Weights of a small transformer language model.
Training: a variant of Adam for these matrices, 524M tokens.
Each number is 128 + 24 x the weight over its row's rms, rounded and kept within 0 to 255. Layers, rows and columns count from 0. Numbers have three digits each. The size before them is the row's rms in percent of the matrix's.

# layer 13 MLP down (transposed), 1280x256, rms 0.0727, rows 348-402, columns 128-255
094:129139121152143164113134135156139090166155130161161125132085129255170129138155097173114106081116122130146104113126136138111133113088150142135094126120124113129141152166157112095137072133142099138111079118135150105093122119134113138138101120105136141142146117143109150150118120119134134120142091163103112142113141173111158149128113164125128096147118130121138164131107154210120056155139
107:131147075133122134143139162176108145136115110164095128176160131090197151118119122112133140171096119147158164149094122104124122109159110100110101133179102069113154134095140120128146145129169136153114127159117099102126116141115115118156120146113102087100106104142118150131135178175115145130174149147103112136088109115151085078123185135107151101106117095112134110083113144176097136102108
108:116118129113128125134123166104157173096109139131146125126095132137158134161127144132148125133122132140174103127126132090102150120127117148086127185122129103081118134110120155128112153144095169158107170128120100145107182134129122142105164079146135147161145144082137085143165141123147105071106132160102108119161146146149115113144115087147078162112144130147162148121117123168116129142135
103:135124090137122090111174134170147114143110152131103121115095146255138167129127123128128129176099114161170180116099133144112113131129128139083075144141093126090127109130128106139109162168157140162159137125111123158113146115112121125079133113062113087157100149128116048148123123149109115111139133136133103146133104136093094110131146103144073159142128157117117112129155110130149108115151
099:110106136122083124174082128131136145125095086123117122116139142209139107137156132176119133137103130107112135137154127163147148124144097137116114124120123139121115111141131103134103112097128143130112136164118124149082096147115102141111132143181116096128161140162170126098090109108176144136107150132161135140081167110104126120130123142125146140146110158141159175155136083082126133126078
100:114135158112109116167098134130143086131097113083099135105133127153096144110127134099102119130104117138127129136131163145084112157143169162159131118166157109146125077164138151117150093104138145165124156172150103097138117123127136125124089127113136158111108114125158111098097111122149154152115111078116127113126168148141185150085174146202112109162152109131137095091139135132132108137099
100:115106105113114143140100161156119094133127125147141121107148131200125099083101159113096116136113143162114132088147135091129159155084106088127131131141127154111146135149113148176124132123144114143140166097115129103129092103138110124161135120146153141112135137134122152087147087159175137107129123082146137139157153160106145112114119140128134118186109120137137119122126159131111102123118
098:139136127136121131118119114128132139097127145094137115133150142116148119120123135113103141195112063120158136102125132179112112119158083128126087105153150113113133118138131118087110154122144130108113129084160157122084148121105106098165071134151114081115119125133120131106152130137115162152155150165148139136145131134161123109113148135109155108110148123126100132108107122177117120145126
110:139125124181139113124145158147126075140147123117102098154103132122114150122123153138138163122114147124108136128117134110109121131098096172165151112140131106156158105136149116129082107113137122136127147114165120124102096093133147144136151159093140139115139101141115109129115166133160162125078121140161109075146137196103132135147093133141133110119143115112124177119124085130140151108182
099:147144119119117124091117159148120121090156107141134124130143135117132120137159160150116106147077126170134152158141134123150134126145144130097108119137105162140096173126122095133125099129116108093149102099146173141101088127118095165152082129166166155072150163088105149114131131106144115112107163094149136098123115177124151107151135124133147124138136100153112168117133097127116127123135
100:126139125102130120120100185131126136114127127081102133165172080172146121117137127112108106125109208144143140127112168146119136125141142108130117144129144151117124136175105166135117157074138131111183131163164131100118129117121107109142149081115100082143142163087127142107109131103128139139066123125096122141108107104110136139141162105121159133196105110124188144166126133123117128112130
101:092157130134121162149165130128114107122143115168095156143154141136134154131143151103156138084139133114153119138110123117148159111080117118173136105175132181156140089152142141121096155124156151100149086108102129153156174075108119109116102151115140130136168146111115094186112121124170153124139137128186120112115118106140148162130119152106133172147162113156116170146117142103109142128100
118:137106114115113141109115075134095137137139168121127107123151108127142119141120137154081115131098156133146103126150146124116121141136100118166139126138079124149177146166126130123079162086151123138114154181130109124113162144142123147154137170152115154082141130153132196119125153119139126120156154082136101116137163148121139139096148143123112135176083138121143141101135108147131123129155
112:097111127119110102123114116174119132127140100141131121127136136255169127167128129149112107117111101147125092113145120120130163119096114174154149123142080141152187097164127093109102157135132144118155100140138163087150154135137114169096132106108110119137130153096143103124098121119122098081164135151129110092151138133129123104136144115149108126134137122142142147081130106142124127098129
098:114129123137135147115159086104104132142094126127102097141124136254146115127086135122157113140147125141153110132105123121087114171098129179126122163132101129150131131134165136105116121090127110156106112174165130121140151112184125130153153155144122128122110127143122149120098138167116144129159159133119094146134091119138131130138132117120157117135147106134089131118121124144140124179126
117:142107094097143163142128115152132147124117149101097146107127134023127114105128120116149137120103133135155166121164127151135094095114150071146118119104182142172131129128090143127111114098120126137144129132129105148090115110142101134171116176151118132136153131118115124158074160121132136085115139147120134108125154135106124119089163155129111136121152125140128124111134109111140130117128
107:113105130148131099125110148182105118147092150131116128137141107146107139106087102133126148108109111093117149126105117128138162118108158121095080136159209129135122131110113108131138086155145147107174155146106141084152110140117122138130140129131122163095110136134128093123121104104135110118143120143136080128122140098097144157100152144164143138105118101113116149116184141094148088142151
092:114142123100152131109131116160125119142129081096136129073133099255087170154129129121149164134132108083129105145122085119164154133115132109115147157115145159117107153150127112141098145121130120146096132155134157159160128097133114144142107135117123119120127160125122122120138112111131132148162127134119104105123118089148124160120142112124122127118134083151162161159102153111138138147120
106:110123119112117109104137125176158145113140114137117115088137108255127110161111130156125140136129100133139118131103097103105134145116112169142168140112149134153157100120154131137085139151124129154126118107108170145115141107139148115111127137139126151139096126114133126135093123134127129087117142133133068142146116128133126107124115118118110145149153146129112167122091112185132130111115
092:117124140119093181086164106153108187128113135109115160134144172130145146094156155120045085105096048132121130132153130113147131139125135090138105111147134141112149125111102168095103166129095119124146134129129150122125146144097111129156187110163108115114123113138123110084123115060137135119109110141131148146146134142163095112099122081148115125149175100104145113141142125175118132160147
101:099103092126118082140113098126102135115139117130127153100107109255136123127095151109116120148123134150128122127140104082134131137122138126100145105111150127125174162108124140106113112124163128122171078102128104143143153144110113170079139099111116129155153163118120124101137107145113165103124159126124133111117117123129135147138095142124132139194156127148125078086114140100138111152113
103:153121110157133127107126131170124128149141094140164109123123127255139119140080106130152165141096135149148162136145124144133126134102108124104147142128156149082103145133090106128085175113095130114145112103134120131096098128113132173104105126117136178144151110162147113163104125134102065131122113131130125081127155083125117134142150145080105142122146153095149124149157121119157101136110
096:112111124146105120135104102101146129122125079125097127163093101168189137105125138160152156116140093115125133088159152132109119108085116108123131133127109090120107128172132162134124116153174136171100158098089147100129145169114144132108158128104140141112139124110174123120111146115152124140127194104129109138141114126129119163121121141158106127168189129160127133161127132092125127159144
097:156123133109162125097112073145160099102133116106122151147172124155138129115098123136107171132145149135137138113118174128159127156108113173141116110159141109113151118158129137106127153128142139117146163160139151135145104141068132110107085155132096169098163103147148134147157133145152084110083102116138109152076127117116112162109154123133133123110176122130154111139103153164130110074166
089:111134149128146155142149152142116112115141105127133116169084124188163113090169099131145134145121116146141115166124141132100149086105124110160122122142099125175160136130146097142103135151167131140125135125102087110126141160126189134105112143106137119150103102113133111096127095157117117147132110154104127126154141159108084134125151131144160160163177125137111158132114157153077120107136
104:106168112089162137110105123153118143138137115109109146137106114138132125121159171177141167140139117104105090119143082103169113079115159133098073152106113150119140121142132139132181133125104122109131080142150160110147142105129124068134151078128216145124116138118120181149134108137084116134116128133133133112158141167137102126141105159191116130115154125142115153103106122112156125150103
094:134152129105139097126116140116131136136116127140150116153134131158183137096159070116152118111132153163130145124129128112144132108148149105125116113139118109111113145120135131175115111114179121094121132107151110113089147112103154099125064110114162095103073113107116116154134117133124195156143145172126131092145108108114136151139167119107104122099108140122113124144102126166134090154136
095:121127120068153117128132132128129157157158125114128121157142142142139115136133148143078120077159123135122121126150163122138137106112172160136104108130143128110143113126153157145125153114120135083082116171126161112144118089112141122132114187168081130081177120087147100153057157125165132110116073164147086088126129142090165133129126116156136113142138074143128094121127128110128115132139
104:140111123117148109139145117155158153112171127098134103104142156157098119116118132147117129144123088137123129129149108120122161146142066144154135142135116156111142112113115112149098148131145112110112125116098129152150135142118133101153124137142121163137085103143149155127098155165120121090124114131079108138156063148104137078090121173127149097139153122090151133120141095158121138137127
111:157128158119149151126150096134155159125163106121123114103128113209131129105166121214136166133128139107104108152121143130118158130140105134104110137144124147113117099183166135146088095148079146109121107102132151136091163138130132136129168119119127150140123131108144134122149121156166125097111160132104097138146078179120100105125112101166152123105139109164109073114129135088106100104099
107:130127115127120094126099149123118119134129105078159107095130110195132111137154102102129140163134131104137144157101140130124132139137129120108135173123157155088156126123083157128146132157144113120117168126122103144133149136148129111125154126131151126123150129126088090116182134128163107103133135143169132104111125131160109087104093098114113148101171148103149126123121155248106178131153
095:144115157155126092110121104084152121130126121131152136160189110255144183155139148107107116137113115141140097141136124101135127118139122104146161123112138111143115154138120122117120130133141160123139160128109112137105133148112129118128122128120128112103126126141107143127110103148163126122114144111110105157087127106099123126121127121138114122129113108108148133176117159255086133139126
094:112096116099134120074119122155146132133136146111119105101170146240116129087137121165128119053137115149128137109157117135134135145134122118107160132123106148101140097120116140128086111108138112088137099086138113102148155116125130084119124099084121150165108113103125089093149123105132139124184113108117105143155111147094131133110103113133143107116122127160096124152142116175129132115123
110:147081108167106129158122116127107107113111148097111139123156110159109125122112120102115132133144108113170109112135134112145103117112144103115142122181123115120087119113124155124091106158156112101131125156126110109115107186117127054139128134134077135096105110087096148157153105143120112139147149148140109127110114111107101181162158113113147100132091123118166164085169159075143135107176
097:163139134114140132123107120134119146151150099113128113139131136202127126108131101129115136153114080103172114114140118167080126150154091130139135109109116124147110145118123121093129142137151100156111137101145138147092119139129156114152129116130125110049125108137113159116145144150122150152131143157139146172130128161191139137120154149144150151104131111152103128098130111132128098157109
100:148134094169106170093104141155147140143148132107148161136181127140096134143135160131107136145126131141097131150100153146159121122135170129144177150159124147148113109126151108135151122127146106110147138146129133093099106127075142106181110135114146150091101117121092060151099153108172118177096112131182109127131170113114106124143161139124127097125117131188076132091151081162126128121134
087:139142140117130121112129130114149102104163134093129147132096132255127110132130127121110134123127136111120134150080135138121150149126101128137155150140164126117134128113154113098127143137138111142130130114144141168145128112123100167156147145150103125135111124152124108129129100124097143101149121131121103141123132086124131191112128153124080150121145119156123136115131058164174134161101
103:108092157135092164146077082147108144122115145127093107111139129190106113116143094133173155150172117142124125102107107109138085111144146117110081111178105150109128083089129158127135143130122136131155130120108106142087105133109163145170127135097098130130135127135121148168110151146071159117103110091126137140124131149111110107078178128137140116138102171114142129098126111126168143133108
107:132133092122140085120117119119122130133140108175149109150158130163097150118111132116091107181158150153101086131148128106116098165131114116125127161127137134163121166144064153144122137126150149147111146156092187152067129179098122126185137124091093135077139153140133127120138117140153135128122109127105150116112125152155092085128167091094158105100168140133126108104145145185128137130155
087:120143134139144124158117099131101120109104129095097116137146133255124128144124098156130112130128128114113138136115124139125141101135161122130116106138138108127138145093128142156123125112143110141123147132097105134137123143155150142157163139131125133111121125126132121148141140166129132148139116121110142103112140129118080167096163124126138125094142141146130145142141133120149145141138
100:112095138141154129108142073128137167148163148114118151117128129126138136123074133118127124107103158138090109132095157113174121100109121112141109130156103171150106092169110149138150099097164065144158134115118119127165093125102124122089117168070108125123135123105102127106143146136159119144119111157122131152140124112125119143122153098134169112092135107139131126138091096233142152137146
102:106115077162116146150108130148128131137112159109133090127166144189138136098129103168120118108132086146136119140127134131080142149088137143129182109153114079112132148103160140149157116131084131155120104146129136109110136134064152124118108118100081165151104130153122130114144116132104141117149110103104152131123179124154135119105143068133130116138130122125159150127158146151117119101153
106:135142136088101185169134145094127153142128081113115160136128181248078135163165118143142068142118140121133115129131154098086132149133124114111157122155134112158129126143135125118182125121162152155120107162097130168124166118125125116093135119150157094174130132120125164105129111144165125138108178124109118135120145156126126132159117149072126170138143135128113129092119132113124136103108
102:152135120095034156106144120137090097098132151113113144152132119185091109132115123144117106132080132095177110114122084110116133142144125137100139168180118153112154147086100091134136163095100109115089135120145136120165159139113132085128164123152145126125082144124133180124100132104129120135135112131144149115118118116102105161159118102135129084112153135119155079075094121168128124105154
101:108089139128123153112134113127123087129151147122182160099134128195163122092189097128138136095125159132156172108132127147114131135146124158106159104125169134157105139141090132113113108131094125148142164136127116109089091136140117113157123113122089109113157110104103105183130115129136092118119165168128139118137135156136163164133124135143172102116114065094159116082141138112118090098119
116:122148071135114129125125110150131121138127134152111119145148103188139133140118111133134098117156130115118099130143119135148119097136109132149111123170119163116122130148160142128116085144145117114117116145155128125134128085163150145109144131131135088126133103113136157124146085089171117135117107158099097123049137107153157108104104104165147124120140135139116156152157116179116133102123
097:147104123122150085142166134130119146127137115152167136130132123255143128128133110125136119154136141147110162125073141131152129126097133116129111150124127137156123106144102140109091130149142170132113134111122147168150107134112137177170098146150147137114125131122110143137098109133137153118138105113111100142156155153135154142127112128107147136116104137096101108114134124080118107142128
096:117146147156133144107154125162127167164126122108149137161140099117150134104075082103104124186135131177162086154074151126128129133139154067145122112126138166126135145135126134120122122160139145140128160143143093087102125127125147135122156157109157080070167122111122090096141128147120154122114127134094138122101124146115106140146119105182123127135094128139083164123118156149071101113162
095:114088115160170152147073100125106100134095101126101098167169119156131089149162134142106149170121106131113145157146150165124143087101139105188107154164121124178144104141137131107116161159143091109112166129123149119134153133130092156124131114072109129161159108101118155138092154134097173126127114127100100117131157150147140109154177147138096150162106152120125118153090101215135133106126
093:135156106134150132132060163109103157118123127130140102107146118200161078130175118118142131093162107136148105138093170163132139207144077076152113130118099145127114131101140133116157179151107125164103148156126142107109091142109163077167149123072146084117156125139140136151113155132127112137117076144120148120101139126120137132178141130151132131149134134097163137124104118159133146132187
104:116099166107126158084150131158140098098137130140158113085111089190127137156106143128158128119115108143153100072134163114117118159101124161100133164136097150163182115157107154145076122095119152145126119113110111124097133141127173155096101108120137139142130108080149106139135119113136133134105083116106096145129152115131163135155126125166149166141133106137120129120130126095135136137246
105:120093114139141107143102157159132123112103112115139108149123125251119122170155135134122105096114091140122153126111102085121160108074102142151151100122139150158120104146102129093126141154149113162147096138124150127101112118112137152114128117118121106125135116132112130104109084128121113113126142140104102130168141145106123100133125092093129108104147131135126119122148133134093122154121
109:110093169098167141135150130132088130120098115140130141137171117107146137145144147147097144119086106115124126115115140089191127148181147096115141170083100144154151125157136083101158142114132103090141102127155135130139170087156132107124117171143141137126142127134062162136162161147146110150097186136157151130094094092138124175128147135134126100170125101147121133133128108152158094124111
098:142108137161159101106130138133126084140131167125105142103120106245146118119093134136124135157104120115163122104120178089130143105162080123107139163128119123152098126118152161119086151164166131117130123155149147115106150133147137044096148150126093168120115121125124145160113130114155111121134167159133112141113119113106138115142103151112135159168100096121129123133116128193156124150129
094:095093142166107159109116118114149121122135044145150115092130144207129122074107124133123095106107144103119130089160143119137177118113110126106095128100140125116136123121137099149095155154103145109118098163161098121142123128156147149161119141150105151119128123132101101124162106105084146122132093119124138161152133135123128082099151114083093089116109124123097162082119166135147132123113
# layer 13 MLP up, 1280x256, rms 0.0746, rows 349-402, columns 128-255
108:113122118102137077156122114147174039112086129112151152187111140088152136123154123125157121113150126127171121112154103082153105075155141125114136155113103126128139187135152166127113130116101124102097121151122117085112118144111137133140131108122104122137146112112113155150136095107073139111129151159118120134139165175163112127159104151129125123077182134128096163139136098118114138142159
129:136147111172120166103132159151112141087081109123084099106124134094159109165148157125129153126112125149162104172089128135107148127167169099115131140087139131103116123141094115103136118089080162114117173118148094156136147141060147123161126104151120119188134163075148153121148143150106117105133135113109133158152166160116112106168131102112127173111131132138081105137068079131128131146127
102:133147153152152165178147127142112102143122165147129151117125116117136140132139141136110189134134154158136142115091122116141142129140165153138102102119083159119125126163079162115149109112120115125162134100143106124092116135107148155113138117146124111127058169132095156110096121125129133127136146095148085123140135125147089158134152133156121156166113100107096087114133161103145185123158
100:172145117183132121125128132128127123127071126142084124137110155113080132123098130140109164106129105144134082111136105131080178136128167130146117116140155124104114157140140191094109151128123159087147194130118130142105119126050116118116175118128123111134087128123110154099144145072108114116133107133157104156121098142109089087159110136130101168137129132115132122130162130118118140145109
102:126160132147120119140118156117077155113132111145108173092111164113165150147151118123152094128119091091124089129107099118117151147112115125108178129143131115136120118119131152083106120110101150143164162123138135106118121092114122135144123132138144148141139168113121118095123160079138162148108125129154138102134128139076160098095148161101144121128126136160064106116138136131093140175111
101:098110174148120132143079129145101109117081111117079119160105113114120147165115135157109085155095136161114064121127125175071114134085137137114164111156148120121148160146098131132171125128129116092167116115110151132110073133147118122162088168126141148149133163101138148107150139129139122122138095136158113132154130132132105116110148165109137113149126143108126073162138080102155119189125
097:128185128109120142108110102165117162116179123139169121123110158113095118135103114114172118126124148141130102143154114126077116154114052113097129115139126108128145108170148117075130124157147126125116126112172122140100126132105110128145116093126095128129153137125121143097107098092098160139189145125155135148141142127121167106119120157120101145156177193150094138133099122133093097141141
112:097134112091132118173139140164116096115138177124088146090091127098141122126076165115107161088154124145169163139111159101112143084134162142105152145150148160088160112117118151146139128115146085101126134128080105155139148120111113123120119135135192147111138127137135109120121096122105040109090160146114115135128147121137116156114100143125108105157143147103094137139187071120133121133137
101:106159107118120084117091128117116110137065181145125100110151149111177102145114123167131087114118146155170119110143132112096143090136128122115142114154088156102142146168100066083124131106122115108172129091154127181123102128131095157127097108110137134130126123061124136113129124119138134092087120121118143129125140129171153095167099144154129169099109142138088154121143101115043122104156
101:146112130153142136145093145143109175114132135119141081122108069107138117131135122133175103139097170091197128130155107123122104106169159093141121144121117087138137130133090099126126134140140119137127134149099121132101140155114143106134135124113133092157110152099122148144127085124136134122136155087114126118144100115140118159142112145131151142130115114128108162114088138163067155160077
105:090143131112068123096160108122084126118089132160092123193144134104101149107137128118141158132101111130167094167149109170173117153108089117125115128181156099173112110121129152092149147106089131107170152129113100133115102121113107124160120089127127132108126138111098123146122141109102081119119167099098111152130132136118116127148094183127121154113150185124143125150115178113093134127114
120:120095140114099103105170116110132111108113137125108105085117154097123108139136150156134142094183107136141165120129137064099168178122152171122149115122115099119162163134146134119131134118091128109128108097135084139121133148092116133136137093135129130143115101134131199087072147120117124086088089071162090096136120114102121166105137145073115136181105150108106112101123135127117135095140
112:093167120128074169116106130141105100147123120122125143120139077112121108145090131098141119134141076160099071150087151131145162126119156155161160101114118153157134133122133078107118156119150129135153157111107148167126094104147146117126116114090170109134142193129111142151121138145126142140137172143135142112163127108075172153133124142121202118103116091138135151136138137113125128146137
095:131134096059098134088139129130091143186109095111121105135122159119116150094112102137105123107134116101128095127124103106135170166155138147130165134129120141098091095144120137108125151128084172090125142114139125133136117114141128137144146124114162129121138162104137125132124193106110126094136123125154121165118152133117120146130094110146116097145147137096110125134152156108086112159121
118:108121100148107190140123144109117137119149146154132166103141109091085079123113115134102145091074106144134119119165099136128186131106110110166173155174129154111145127094108131100140147119125117109118118130077084205145119143089136144143164101121128126210184104136125139143132164097122136126140126129160144118162118115136117122127167131106148137149152130162140164115117097106110114158117
112:113176134192109154127117166140072164121075104135122123116124145102129132159099124165170101142131105069145135124089135119108139080111132086095125152158149089132136111150109117084121124116137157100138107094140077110115104128144132164125136135132112111117138079120110120148163157100094099142101108132155077111135153136093125123103096114131129152121118125124093129187103114113110148121140
088:126124136145111164184126138124120187110084166142140125135144099128130123133169129132152152154144144105131107126152145122135100120139100143123127101156105112171131154147161173089089127141130131126127121164119156131150143114056114105148077083102129135157111143149161148167106130126128155123113099109136100112135099095108138128125119108107087121098109125130158136114136136084122167146098
106:141116123129137182137106124111132104126107118130124071165141115119120127101119106151147120134123132122133117118106084079162164106098130130122145118145090134129071210134105141103116111143161142100082128143147187170154150147117127082152135107118076115118148145150136156100126126072121170126141121135109181099134086115144139133134164166133117126115145102113120109091142160120144099144152
100:156159094120109111148146115127146123143134126142141120100109068112145125096148111121140201086099154129138134155112159122143166098147154093141153155139152127099111142143110129147154129136160131131161122142071124157154091123099124128118155113146143160127103121141115108113183105074121145108130112122137167110190143142140149102129132111101092188140126176120125138098129117149129161139105
096:130161153113127078099139157127063162133141160158114121145103179119127130125159117097111119089151066143127133092105116113142137097132186114142109121131092113134095101111080144152123128113135115146155179135141161159126150121089155128139145154159127138156143123109150121151118119099073110135088152112161107098149172112163095112143152152111122130120123159137118127139108157100111134110079
101:138111120162149115165145161161106135163119106114117151102101131117164141148077145154132194131106124110155138136099063087133165129133148074152100128112099094075156148127109116090131128129133126147119150141121115115099078144108112176156144111116135171148135150118125085167154153154114140119108133148141139168092152092089115114153187148069180142132141107145118119119104142116135110115100
093:118110118115128132125132141147130146153125170139154109107143165110110110149163095097112109166147139170138141169120126114108165178168126143121125135163152139124148114098138117136144132110089142104178096135169113127114080105128061142152109120157108093158100131141090143092141103136130146108114086122122150126111157130082185084158138142118124132121097109084124143087117117114102159100112
096:131135139105135139089101112108136131095159107132127168072151133109130120132166118125119140129164089142131121123142137122104194143088115169149118103152113094102174122132144084110150164128079092136148156135130088159110118121115105137076142158158110145137183079166139179145125094149148117122093130152108166153122156136142152142111117168130119095145167138149101130108139124115138112143158
091:125144138142126149123154128101102102081123131125148108103094162133091123104100126096177150181120130160138095136149135114092151109110150085169152110136141167166159103087125134090141132117121108166111117120118153109071147154127086163136131148112136122158164078143160113132082126121137155102103144173100112126138121124190132154130132141090126142119164162150091136089120102139076113141097
106:150148120126117148109138150128151119113123130101119131158086174108110147119114153126136157138100091135139081173130144128075156125166115107165129079114127160113163107160144146120136149154118165134131180114118099097117130148092141136126140106154164135143123145148098159118124113113108091136128091124121115129159077161175128132094128156134111135143115166066140155143135115100113135146148
093:143146111104128155068116120147095176178157145115146116138136171118134098125160122085126088140116120152145134098147142106136110136121126100137160089102100111116187121121107142132132113098159101073124167149138086122089144134134151110117122115116159098094100144078111103157084150131110179134134150107146101099111129120134106123141127147150112119123130127073127105111101151133106110131139
094:123133121130113162128143148135072129147181104114131111120116175109122088158127182127156163080179105172130126153115106127102133087114146129128085099100135116137149147145130117124121125149147121182136149088141133117165121129129110182130131126163123083144169126125141140079071188135152179100128085127171094114143117126112096145105170145118072183108126094125100102146106082110114157122114
105:093174084134116123150131157184124130134096139123095117119082157107133173119123074132094122097108159139156154122147089146151095120135105114116126159116148148147111131113116090105161119158134108091149178106119121128089119183082103124079145141113116143142124132152145136098125136154154130111156121137108084062116113186122166141177147147102143116140160131109119089122130144119135165137121
113:153126119148125117112125136129094184131116125189107096104081131095148134122165137130132094130135111115156105150160135084120138099128101116103098120126128142143134087139102119134119161125117169140164132098136148136123107171104148144121109134082105161146124141134128187150130139118132095166137114095163158140145081121154124090127110128096152135154134140113106118114090138105062134149101
111:126156124106155119221129181142116157095130135102116118156132105105153123179177100099135124132151112140144128147107168131081146139104094103131154164122139115106133146112084127127121141138122153131111165138119108149143128131096133136165130128160093127152124178109112102132136152111143130099116140122102164140140118130112124083117118131125137152109126112096117151133146148144077157136086
091:124119155124123146183131110152068168110130168103153109127136116117130109154166153141096112153073101127161065147152132143141133108131121132133159142153126127126112134140140126137173137113126188102132156103160146117144134177128131126092122135157122161139126138151153119143128151137071177096137147114129169123123115113145080098146192140076146155147134117115089159147125128160083177132079
096:140105075147140110124136120148089076153113108104106141141180156124114133135127104096130122157116116091150151160163138082123103103109133107090141155166143120137119129158100112107129116105112114138118107127177110115143114147135083151165105146114133107119159158114119172122138147095135139115154139156187105112119079158110132108150138122119084121138104142115093159094094121105126151125106
112:080118116169090142160124134104117111093093135121124118158145127101173160129111125092161103124121127129127086123105166119145202132158142086143147163123119182149119180126093164096103089113124147072183121157138110159154123148089113118096103115132124161099138118119147191137134154116119143105126127112143096138128137168108130130160160132171126124086129150110073139101124112116102128162119
097:135109099141164124134124107152115137155150129103123088143101172115156097149079106116161128130123103162184098138092145091097118143124143117116121097118098111135175110138142107079157120115137123144122121096105097130156116162113092123125108143163136142122135115125146105111143149090147183121153129159180111118131134132166149177102122123132115185130129133128092157150123129123131127162126
101:099133094149126172150178146107123107168147147107086151127126128099114133138120111111139133139153111133175122114147098119151163163117121082132132123115145126139154170117075128121124131126151148125126122147123136148136102137116126152085120163141103146174120146107188160140135127111146093138168137115092167171173133147136120138139110172130117121163092138067124139096110111148130150165155
096:128155149132124124192082119152078145166103153119134098123118066125171123121180147150150138100124166121172116086135106122156130112153157109123144095178180127101104128150054131149120138115128137128129132138121085142126109127114157107138151102157097143134120108133146122125125135091116191127072148122138126122126129103105140132116141145060120145114106138113092115158114170119135148109148
107:123127144138100112127105098170098155132116181149141130158111117113157077111110089131136155147156132102166108125141099088140176118145148124147110096136131141090126089119133135097134118183098132148109134114123119112097107127133122124151132136069150123170126153137141155121130135140096121069124095145097112125157136093118114122138177141091149134112127140103127117123113134149097108127117
116:124128101158130121144151136111087133129084147117095121116136096098104134154115156140109149172070132136171067133162120142135122146141161165160177152109121120114097091120091147095129114087090164120177145131140107167119127132128177165142141108108157130103146129121114124101122072070134107097135110120136148127149116136134114110130116131119119179168155127115120130133092152139080141120141
082:121111138112086135124142205115160099107133125154145113123136088137129115154141115162138143149119108126128112096129163114112181145118090103132108139089087132159129139159169132100102150071092118095134121112174155142096123137097102098107120092135145127189132131131109126142113125087125124093137142143111093114161107145096153084150105118155136148123091141074086135106128153115080126149160
098:129125134130142155112126098163132083133152128146107109128127128105109116125136155170150113119108142138177093108117130149142137131100100145135095127143136142156132125155086171123116105128114125131171157163090128124122100135147146125125141147097103127182117147139113107115070154133123123050143123165122117122143132157150125101158148116124131161110108176123139118132143132135135116141118
101:131158155140106113159147151133119152133114102141125086117162095100103117185144129130168119098089107102162080120111158179116176115149129113143143103148109127171094150115141107100157144143118160153113145147139134138157072097111122135136147115153101101128136115052105170159111131149107123136137093131127145142155118124106177090098151124117156147112112109157163096115136128145102121124122
105:133140084129132087150127159102102118083137154168111145128127114108153117169130118121132130123095116113141110116141119101135178107114151098129150093142107124137100157122143131150111165080107108096137185112127106161124140153102133167112144132107105153098130109122144161143138129120156096089149134130134162100139113154128115127125121162130094105102153109125113126124099135108090115151097
103:113143082109107137146149156118147130120149140116114123122111135099139105150113095120182106151113122097186134121128086146134207111084102113113143147135106149122110147115121093122110173125123155147095129123144111108128123150155156129127165107153090127134138129101108135129172146112120123107113134146113126132165138142130134157117071158149074127174187144096126101103135146124104092134152
099:091118088135127139136131084106114101138133125121133143131095168111117140122186128126159137143087112120187133128132095127158136134148137113122179114155117124166127144185133114096155125097084126149147149095102091139110161126104122125087163104136073124154184137106145142134105165138120145131108165151146135070165107140118131139129118159104149130092155095125108122109116107121118097107081
112:105151133110158132130164137149119102122138155142115131125091137104145068152119133158137138125142163128159121096156129112160130141159152126152198114072123106108165124161127117129118148144132112114118106122113116131148095124132073130093133102137098129099136118115120171091094197122144188131134128138117145118144142083134150160142119128141175105127104150068117119103118128108132116138103
096:123151142141112181127181129141096140106142156090136148139116131124108091125107142148187128139099112135115149122150146125090084149124167158162122162169102116131122152125113123125136162131134147130154172137104146170112158128121132138112101150151134171123116143103117134076093117122132159117137137106104127142161109141181118156116120180126131129125102153095126163130136140129153127136102
104:129157139132106157136101142129118120148133088156160122110108165128135117168121112101156104128093082104145131151127154130080156154158154128145156118110115140113132107102077098149116154140113127148130094118142075124111134129142123136139099127114101121126120140086133108114175101162111185111153136088130118159149113162143113142164117120161106135122115115133094102144111135115075146129098
095:139128118120143127132152120140105164098122145100182081113119121108137110100089139152148140156134132159147131114166129147144096126149072102171169125152137106100151076171110109149134166137115093157068155084095121121130137138129135124110096158127147098136150134100132138126100105112095168085097117096127112114108167108142098160138118135100134168186131192137083143146122138142111125137096
094:110132168093143115194142170137127128124101161159157111144142109118111109147119093167172097132124115166137094141154096127100129157123114095136123108119141160133153135117097107166103177131110159093104173110138116087118153154094094172120174103168100076177118130105098147130107130123141141093113136139139152122144129125136098112151103137129133171124191116126078134144104105149132145128112
100:123092090141139158103121139157129131098113136163144145099122118083090143131148117094178114161118135165127147080109145139097130116145146121159111143148112124149141122086085142123123157064139152143151161154118050139123107153104126143122131122124148145142110099104134139149116112111140131148123091143156111134178147111117119099152131128120129101148107142179137119108150131099116120143166
096:089154107158099137143153136129144164106150169157106103104117167125140169111129089133118155124136147105133100096160193137128136154119131127106136151129148134126112165141104114111126128122139113134138125117105109156146170155105152144128107140183109124120140119092104102122148125119130164126107131122184088118169116123122097140145133147151125144129102151115100129125104078126109151115103
105:107124126106151092137169125163144128157129146143127146103130113093122169150083131091140112073136130123140118126090135130149174117169147142114129125154075124101144112118150169113135143105108147100126127148116074140114145118107152109128137125176108136135091141139109148108136140144125134140131119093183157120095091123103104116107184133123117150158119146101118118150130187144134141095124
103:126125066163146157075142178128119120119160120121144102146127129111101117147128106082122171117099115085135126128136174138116149141104126136101136150142163115052152138146127081117097102119094162153130147099112112093126121110119116099163146079125133077122104110125130130128090097088102171150116135097125127139113100104140095124105122182111120145132158100100121123141128160150117135143142
106:045121168140107138120147107087122121123145111129176117088104120109109115129101140141148122095102175129175153093129160110137136131146130123118136125160116094127183146070151117058120148118122161138096106131144136138128095134106156104143097125099058144162086148140135124148130090121088124110135130108143160127113156154136126123100120092069166109150108100122096100146093150103138127156114